From a checkpoint of a small transformer trained on Wikipedia: 43.1M parameters.
Each number is 128 + 32 x the weight over its row's rms, rounded and kept within 0 to 255. Layers, rows and columns count from 0. Numbers have three digits each. The size before them is the row's rms in percent of the matrix's.

# layer 6 attention query, 448x448, rms 0.0684, rows 93-127, columns 384-447
093:154193071127164149108131134130114177167179136139093149092080141102174137145141134141107173121135125094192145164134141114147113192086112194111149093135089130151088136091139139152172148126094103
088:128139124162121158082160135094138113126197141107145067128122120151104122124100107124119154104137148136079080130143136112092119088096139145135192149111129141109095081125050113130141103150146157
098:088157203170114160105087121113137129175150121060086118124099157138046124158133138134031118102101067143150079171065129094138129165132148178104214148103067157059118143162112158131107103097125139
090:108043232150109082153122115110133164118153124154154169103146088152101104157147081089120158120189180088139097096089146099158117060104167178182128134116072130088166152088057116056170117129087108
086:116134132125056127122111094182093121104112152127151118073166119136240113130151137144078096143132151146138149143149105168166182138122111151146142099093127097131139117137155060094142187140176071
088:149120107114136142138110066064124086109104149140133118086173143121118176136128134105133152166128197170130148130092196092099143086118086133111120132153120120119176114122108117122089100168145124
089:112110166169144088113143114144118130115150138132154172169143212114088133150154116127109085104087127140128074143099138130098136159102114126081143096175119163187104129184130082075189152166098056
092:129089094115170103139076126140129139140208124150108145114093161117103151063099121167051154157095135134139098220100173114082142121142114179168106177153138147104164175174147089147115142102108145
090:129145099123179136083143174114167124158077180129145056121147141111109135143096136175150147092089110178144103172120137173188123133163103123062066170177107065090142179043134101166120097118122133
087:157196178158151140131128153080123118137125131117107156143170157179101130196132118126178116124206127124144162133148099111156118137147121104094120174144101166137100134140115171093067172122093097
091:101123145205129093180123193137096096163102115154124123141163149148102166111139158057101119144102072177091130040164122158069150111142094013122134078138156080123116154081116144114163135106197095
094:124151091160116166173116103131112186080132127147181149111134149132112107154096137099140112067099161127141202109124058114104087169109085154140121112060143101148084125147123155137111058143170085
094:098126147125114125100131162165163156126108116111162147232093160206118146142152088168181147134060134172102101151157164151129150157070172095113113071118075118105129077178146079136105142148160116
090:149114085131139142115126112131145129195224155096146187178119073096099097154174089172100143114121129122119132125098125171125166092150124113134087130162124054139123197171177131130092123157149164
093:111173168091068090143123133117171132152143149124174157101128113135135177116114107166123162146097110120107132121123054141082149122158050141164122103109157171126217097146068100100129083103142134
089:132155082131122165130098159097152139130158101095141104195126185096133140174128098148118116113116131167104118156139127160101139114215107062112116096176113118130132108190090153103140160144145141
095:107115115129183120105099179118173148156094123110107134089098102162080136141132125143105095107085148156132133158171059174172130114144162161121105138052073107114137098089084107135149117185101149
086:062139128184138095064128130087163180131099162125097138121096161112106181115184153082141137134146162176098121147093101194082126163157103136119110083123138162170153160089134111161121167129117155
090:176102182125158085096075152100053103123136109119107120115145114191162094122150151058162111106084089133114108121117107154156124114148135119108120159118114197204123146103137150055090135046137139
086:141139108159189088134112193088146130074134104150074133120114153115117150126078076159139154127139117149084074149137131109123114143102091105149075124106140075139134130176127193136154146085117162
093:131134121133081159134139164148131124128191141135184126119094165111147098150125159172133154078123111152118150065113117181144170168128162145156124158102129133136166101171135103157196102130117110
090:114194154128123104121119143162140161134081114089144160067127145108154162140194180152102162104176169128105189121127121127150124156168087127163127052060115125150143159198176096189148146147135225
093:087170106114072120168112160197109163156095059166141144119106168098167122078107141126121126165153138096099122129123133098045172171171069135140121145128149136116178167145137088115082169115166114
094:185123055126130197148119157163160072171154117084159188139110165167103092152146103163120143103153122168080107171163159158148129122146101131078135109150114066100163167173166178109107131101058113
097:137118125123162094160119106195149193112106144096113119181166129103150098058091174136060117115079103095138085151171147150095124135137113167128133139108105145112090153199140113144090206103095172
094:122127220122100154157139099176122075168147109108166113147108137107142134106108154079178120159130163128060145108117138155086127113114163140160105111103152085112123166125147183093115133049178142
091:131114123111152141110156189194184147136131149123140174163130087097130136049119094090104121093124079099095133110152135112134179182161121102174102142139082104168143152149166131067048155131120145
082:105117124093183151143166141191103171125176102056153130117115084128098137128201131129142104074120150131129116079205087146138162183119115120102107102105184070154158192096101139175133136155123100
093:157100139101199120145119103106109136062101119116089142128171161097151115131114110121134134086126127143148168145216097192129154150174115116157141136107140102152178148136090105090189143147139122
085:126136080113142165123162197110104124137132122158143179148107132072175134126156124100139127211112055096104096043144152158136167112112116091165082084157140107131160078139177095126123155140162136
089:160112146124188161127127114120148134125122114151124077165111124073126105093135146060149198086131137154120115103133130142117111167189123143108126104186132129130092083138107171126161165053111158
090:077152102112131129131139115110188088085098089131078107150074108167159116137143124157156156076145119144125125100145079144128128151146151117091108103077092097176127072111106164112116127143174183
091:113086079097079135146134112146120103195143116139113110075173123159103137157105150102134146097076082168168167156155171139105081079126167139047140103116088084100112084121098109157065144193134125
093:141164132174084138121106188127102143169090107204167146125182099134105132129122127150089105129133153115132116103112142155096155147116144112090146126128130151148134128083115087103088085141115138
106:156130136139100206132076085131092135100101157141087132146147098126139107150077169081131165122194134146122177121112113097062092135119088089087115106108147143200192126120122161149190130181128168
# layer 6 attention key, 448x448, rms 0.0651, rows 93-127, columns 384-447
102:176100164107111136166107115081078179108118155096118131186138160075104128137107109041111189102193155140157093095108130109134149144136123168164122149109156128101163138148098068119117114164134094
102:118126121095121115137116139086042067152077085148096132114140047127076082180140145108141115096148094066128143144164106129133108071126143162122085132171172147118125181163137173162105166140077128
100:127224158101169139107165059145090114069098139121098170058138131112127087148147095189171189066139091167122168188146155140173151111166117174229104157157101139159227121111138158172119113128168124
099:167131119157105116178170154127127117104089150158151124112138094220099120142156168128083131155120159127053069109150112068120094118154197103129095169165085141129187075092074141171102139081114129
095:104152124159143113127132091126137098157123092094080131138073082101137165152183096139128069145098206132123115113103110167062098161167129117153116108107168174146126182139134130059120167086097090
098:067062160142115111125155117132089063113160141184132122122182109143138146130142084099112147133129099168105118123118197080151143072102130143065113157185170140159109121106128104107118156194129179
096:133176148163138115182153145133155080136109090131109170086128181221139110129129126084181054057103149149106191061120180135109132138096168040132097142067159125124105118106150114097123181101206122
107:146175177112130147142087170088115085187125158062104075083157118175146117102163139107154062150115103125088075171138121053150111102130036173150168173166136147112134079163110108116122136150199171
101:114140047127165139114158166047116162091106083104096074181128113083113101118177092117128141141141073167106088175127129084107133080076171105118137127152137142186163057107088170230144094146148138
095:048136137108161153103152134167108092134088145149102166137113131212132138108139126094097160146149118145173144191061124172160119132105148139183108120088134092114135150027135124087122164127160175
103:107142105146107149129123180124156139163083116084132145119117099079134098147116164131193141119113135098126123174113113106131149112175169101091132133112141110127137191198101168149124148090162135
103:144109105142194129131087159123151088147129130173107136136116130152026130118178098103132085130113071132148141124124163166109112123103142099127105135130147150148138124145115152101086053109142080
099:112084127031146142175155134131104139111073138125135146161128145086178074117144100130157074102167129120094167098095060143102141146159149143103176097055094123128072170139172067194110206117105062
097:121125094137177093174057089085076092120141130080185158096157196128098155135117170159130161088116059054101080102097131120127125140107105108082152090191209105211084175167105072185120088089098092
101:136107141103096088112127144080139129114127117111191124162136145134071151120129097134102097130074118140094090154084073066166136114181081161090143132071134182085126102083135129107165166071171121
099:148164142141134178149121125059134106132080147113169123205126093069126116143110127176117128114070140148169191115117068149143114186103110117111107084105065172176160189145098107093113137133120158
097:147184104139081149130137185166098121156108145177139125081177190142142116123152074098116121124084100100087117114168112196100146142189104133101131072130063121177104103115125159143103119136115127
102:118082151166113161109074172177122227100117123119164148096179078147125124119163125091128128150100134143108063123131096079095166204095155091142105134099124181175149125132120169110152177122081125
097:108128137131131170170116110124118166112109107095113121093073111110105097118123118088090108116165106144078106115116167106152147179137131144143110115154125121109141154149125092089110185089136152
098:163156150155152159093149159131099037078126123155155162124135107106153119136103112144141128127150155122127148094162125140133120146146156158092137113161106195156142129185163109088058137101124122
100:111118093070121091103123123140121093129122131080194142164118137140125134152098144164154120160175112131092101124154132117145137121107087202089144171154181122108070103117105069077093097149155112
096:066149134121120111123062067109112157171155160133104163149123106095087168122131094063192150107148143154124109152101100149141100143106113153134122090136095136110068147141139154073131143122141123
100:151149135089136092107137106181144139175124077069169118076091108102196204071133122132111098145113132118117146135117171101163164127125126145134152154089151088104136206165164141105145134112087132
104:144156118076161180170112146181087092133118104117216110064124180065123115166101160126118120120142123106082173100071133044195149173174161044142148121186089091104086112092181110119144148119084173
102:163141140133140166122188189095114203100080147169125115148073103161117185176110144134134107095182162091080091053174140160098120120203121160108132163120147122151141067102134077194111139108066182
101:108166168136123156131125086113105156134166148182158126148106147089130130130143154102183147160139099072179098161115166153099108185126136152098125166105090100054141114246116149151134121112116092
101:120129133102090136083154123101134125132102091127108100088145129134183153095120136102147168119065187131082110120135140167161155124058101140087145127086098102196103123123083067107144143116112096
095:081043165110093108143050107091150161116109119089125165150113148155128213145117070151113196119053172063153105104131134167121168157108139117128134068108071172147133189112106156166104122175127053
100:105151098180160085099123142117119113118108140122161165173119180098121156120148117097024133189095161111127181141104175172081138174160125102123122134120150161159101124111128131104156168168119137
098:131089151063165143145179130171118113176117135146149119169132213113144144065138140129107100170106113103135130156152096203158119101112154068119154111136108101143079126193168160085068094114120091
104:145180179134152140117096101119129167141108128101147200151092131122104081160162140145132147155082115158104095092083134153069127118124151136074093110134084141088063164084185106166121092121150146
100:155121130128119106171177082109137094202060138157118159176150138135134117114128105097178153080138126133153162080141098080106097099123150083191123136131099068126127140145090142101154091096186117
099:160163102082135162193129204080107077173111202150103075221159158075132130151081200090127138161152075114140131127152162103139102117166126120144132066095126168153124162156062124107159151096166079
101:169112140119079108136092194167154156166102131140128097093137124137154158140096113170160063114143140152179139085133139149117119117198149156152119138141142109105112161082119111097133089151130176
111:159147178140100154128048121107083115116126112154089140138093176070088108106061138093176104162143156220145103127059114147110116143153110189058131151116115069162075113200112143161132144143152128
# layer 6 attention value, 448x448, rms 0.0835, rows 64-78, columns 384-447
078:141103126110147137179143131196103111138084109143097102166152168070165125074101131135099096123071160111102057130136109066130185084141133179124166092060106143119112157119130122116122155102101174
079:095151122112123093182122100133096130142118170150075081105170160130154122146149120113098112142082145106149189139133142086107123097123180167094114154114093123144074164153149150148139148139138131
079:113085155131153127194152117191118088145062174129106144057137158096113110182091121088109149096109094086132132139161058143110166143088082094124136065083162078109188170085117106126108090100106189
078:092059135048103130170068119120100183132102094174100140124102151092126145128131150102131097150081107114132106146135139098131139106088162109150145070088166140147155065138130186142134195135103104
077:182109157114129129162153140158101138121120163111161168105105126095165105155119150109123103138101049094145129147154085167167154188130099107136125098128089136093132151138138147124154139212053148
083:146133096123145121106080090150100103180169082139127075087117110075130155113124187153156104106148145131186076103138200114141124069102122158093083137152156126147122143104075118111120107101116110
075:103075070149121141131118093111126095067099163181190138123137143110151164122100170148145152110176132092119130120113145135098116128103103094068152142186127129114166085068153144116124169091165124
081:125139050161058091130210150096156138131069118164166172183102142107184160105146078144199094189056216108167147103140097142116122119123165121038111143150055165069112123079132160104134165150106154
081:096096096104101169108168173151127125089160185094089138185116116194144099113105123118170120140115129188124099110134082115090125111072142160087034085088142096112140158091116141153123115175143106
077:166144099130198097137128155145154086164096080112114135117137097088129122149096102087156157114096147121127136064121091096063079179077105206141156146161098100064143124119182129110157090150105114
083:097136104097095115168160162100150142105189080134143160151126140109074154154143103132114091089127123164149072117154163132136113079128163197126145138099109155164210073109131070154140184086161140
077:096155122170131121164125108072187153098118094161100144075079141132158092129125099129070168178103077081078119171120162066103087087090168119137153122112097113109091126098121105090152117157114114
077:094083123117143142151159151123130160175134174127118031160092080072151138160050182109152107104144144119136095113082081117138176109189184106143092190163159084111121126102129139159100191128115168
076:068191111150128133110124147165140108108146109075143121109119136055136188140122087096131184149201108146125127078141160072122104133148124130131159101174095139126066111110197092183159116195123117
078:104137074120138181085120142157074107124135122170154185133117115130079114125174153139162133120126129142085188130106127130145114083129116147148136087155121168161128131150143142095163119119121134
# layer 6 attention output (transposed), 448x448, rms 0.079, rows 64-78, columns 384-447
093:143111050181098122130172147119119169081117193168177149107110142153116118132097129121182132173100135186096135089159159134104071146103167052094151157077134153079128115161133149141129176130126148
089:168121109142197143157157088102131146104118161149140173098139142114118082123120085112157097132156155127160120101085112158114149110158107128132107150113106180128188163157165109103121133132106099
088:168123118126093136094113114058104115089098161166126110129094165152130142156100130100117095156167182160139119138121169155134108117171077159124129127153153173161162062116112124142155144134100095
089:143158150196122172130092133110131112060158137141128095157133120107091141199134135107165129090185164152110125148085132099140090125136164110031159079112108169156150099187086136089087137170165133
093:148143115117096083179134081149106139114101108088124172149143114112151070098181156120136153126157127168144082115116122086072117106147135176124130094149152133124117156149109114138126184093131177
096:064167154145109088118114156143116129080076128137134222070109183124152132127151094124122118121118097166128154137113082137125103116115161090057114185081096138138093106150152118154168145162113119
083:174163098178089138115127146096205121177124169192094186115073074149129126102128095151095120188098154197126131145148163063127041110181115169119143080110134068145132143127111130137089115151122127
091:194117129107144159180157004115104141094134117057081128145123144091104050182184142167123141166091106164127166142073145121113082095185128157148106080111150116073096113158090161134099090130118183
090:105135186105127174187130151143099136139143052130117128131115173100128112143103074104139081172114107146170105161129071137093087154147136101132150120114117145064106148113121121057098154106112090
088:097134145173079140129100101173091129158133131079076129128165149130127145177126153149096076114163084149164127165160093102113120156165133114215114065121137122151130090120106099136190100065147157
091:123127128139157153148142119109121108156176092179113074169098133184142114143045091138085162157168154144104167158126081137096172153142095107121090139198093105118089167133146101128094123086128101
091:104107129115071114107131107136091133134095159034112078176134127209065166134157141119160165128128127205161174111118097156075099162139207101099073071117105130112140129125095172107153156142149105
087:127142112112158125136101141105097089137155123142110139102082165150079130153152117137143146138150094140087184168099133149084171147107118065117164115143078193140150074174169079086114126163118074
090:115120114144106160125129102102122140131067143192130135103112143210088104154120058135118091151057178158117072161102110201096131181127092102130079161160157123099144138090113088112140120082090188
090:155162161090125133156093112110158176105141133133108124154197108090156126104153087182125100110104109131177142103132150152149149134105148172136110105154131115131076097101212118160133072130116112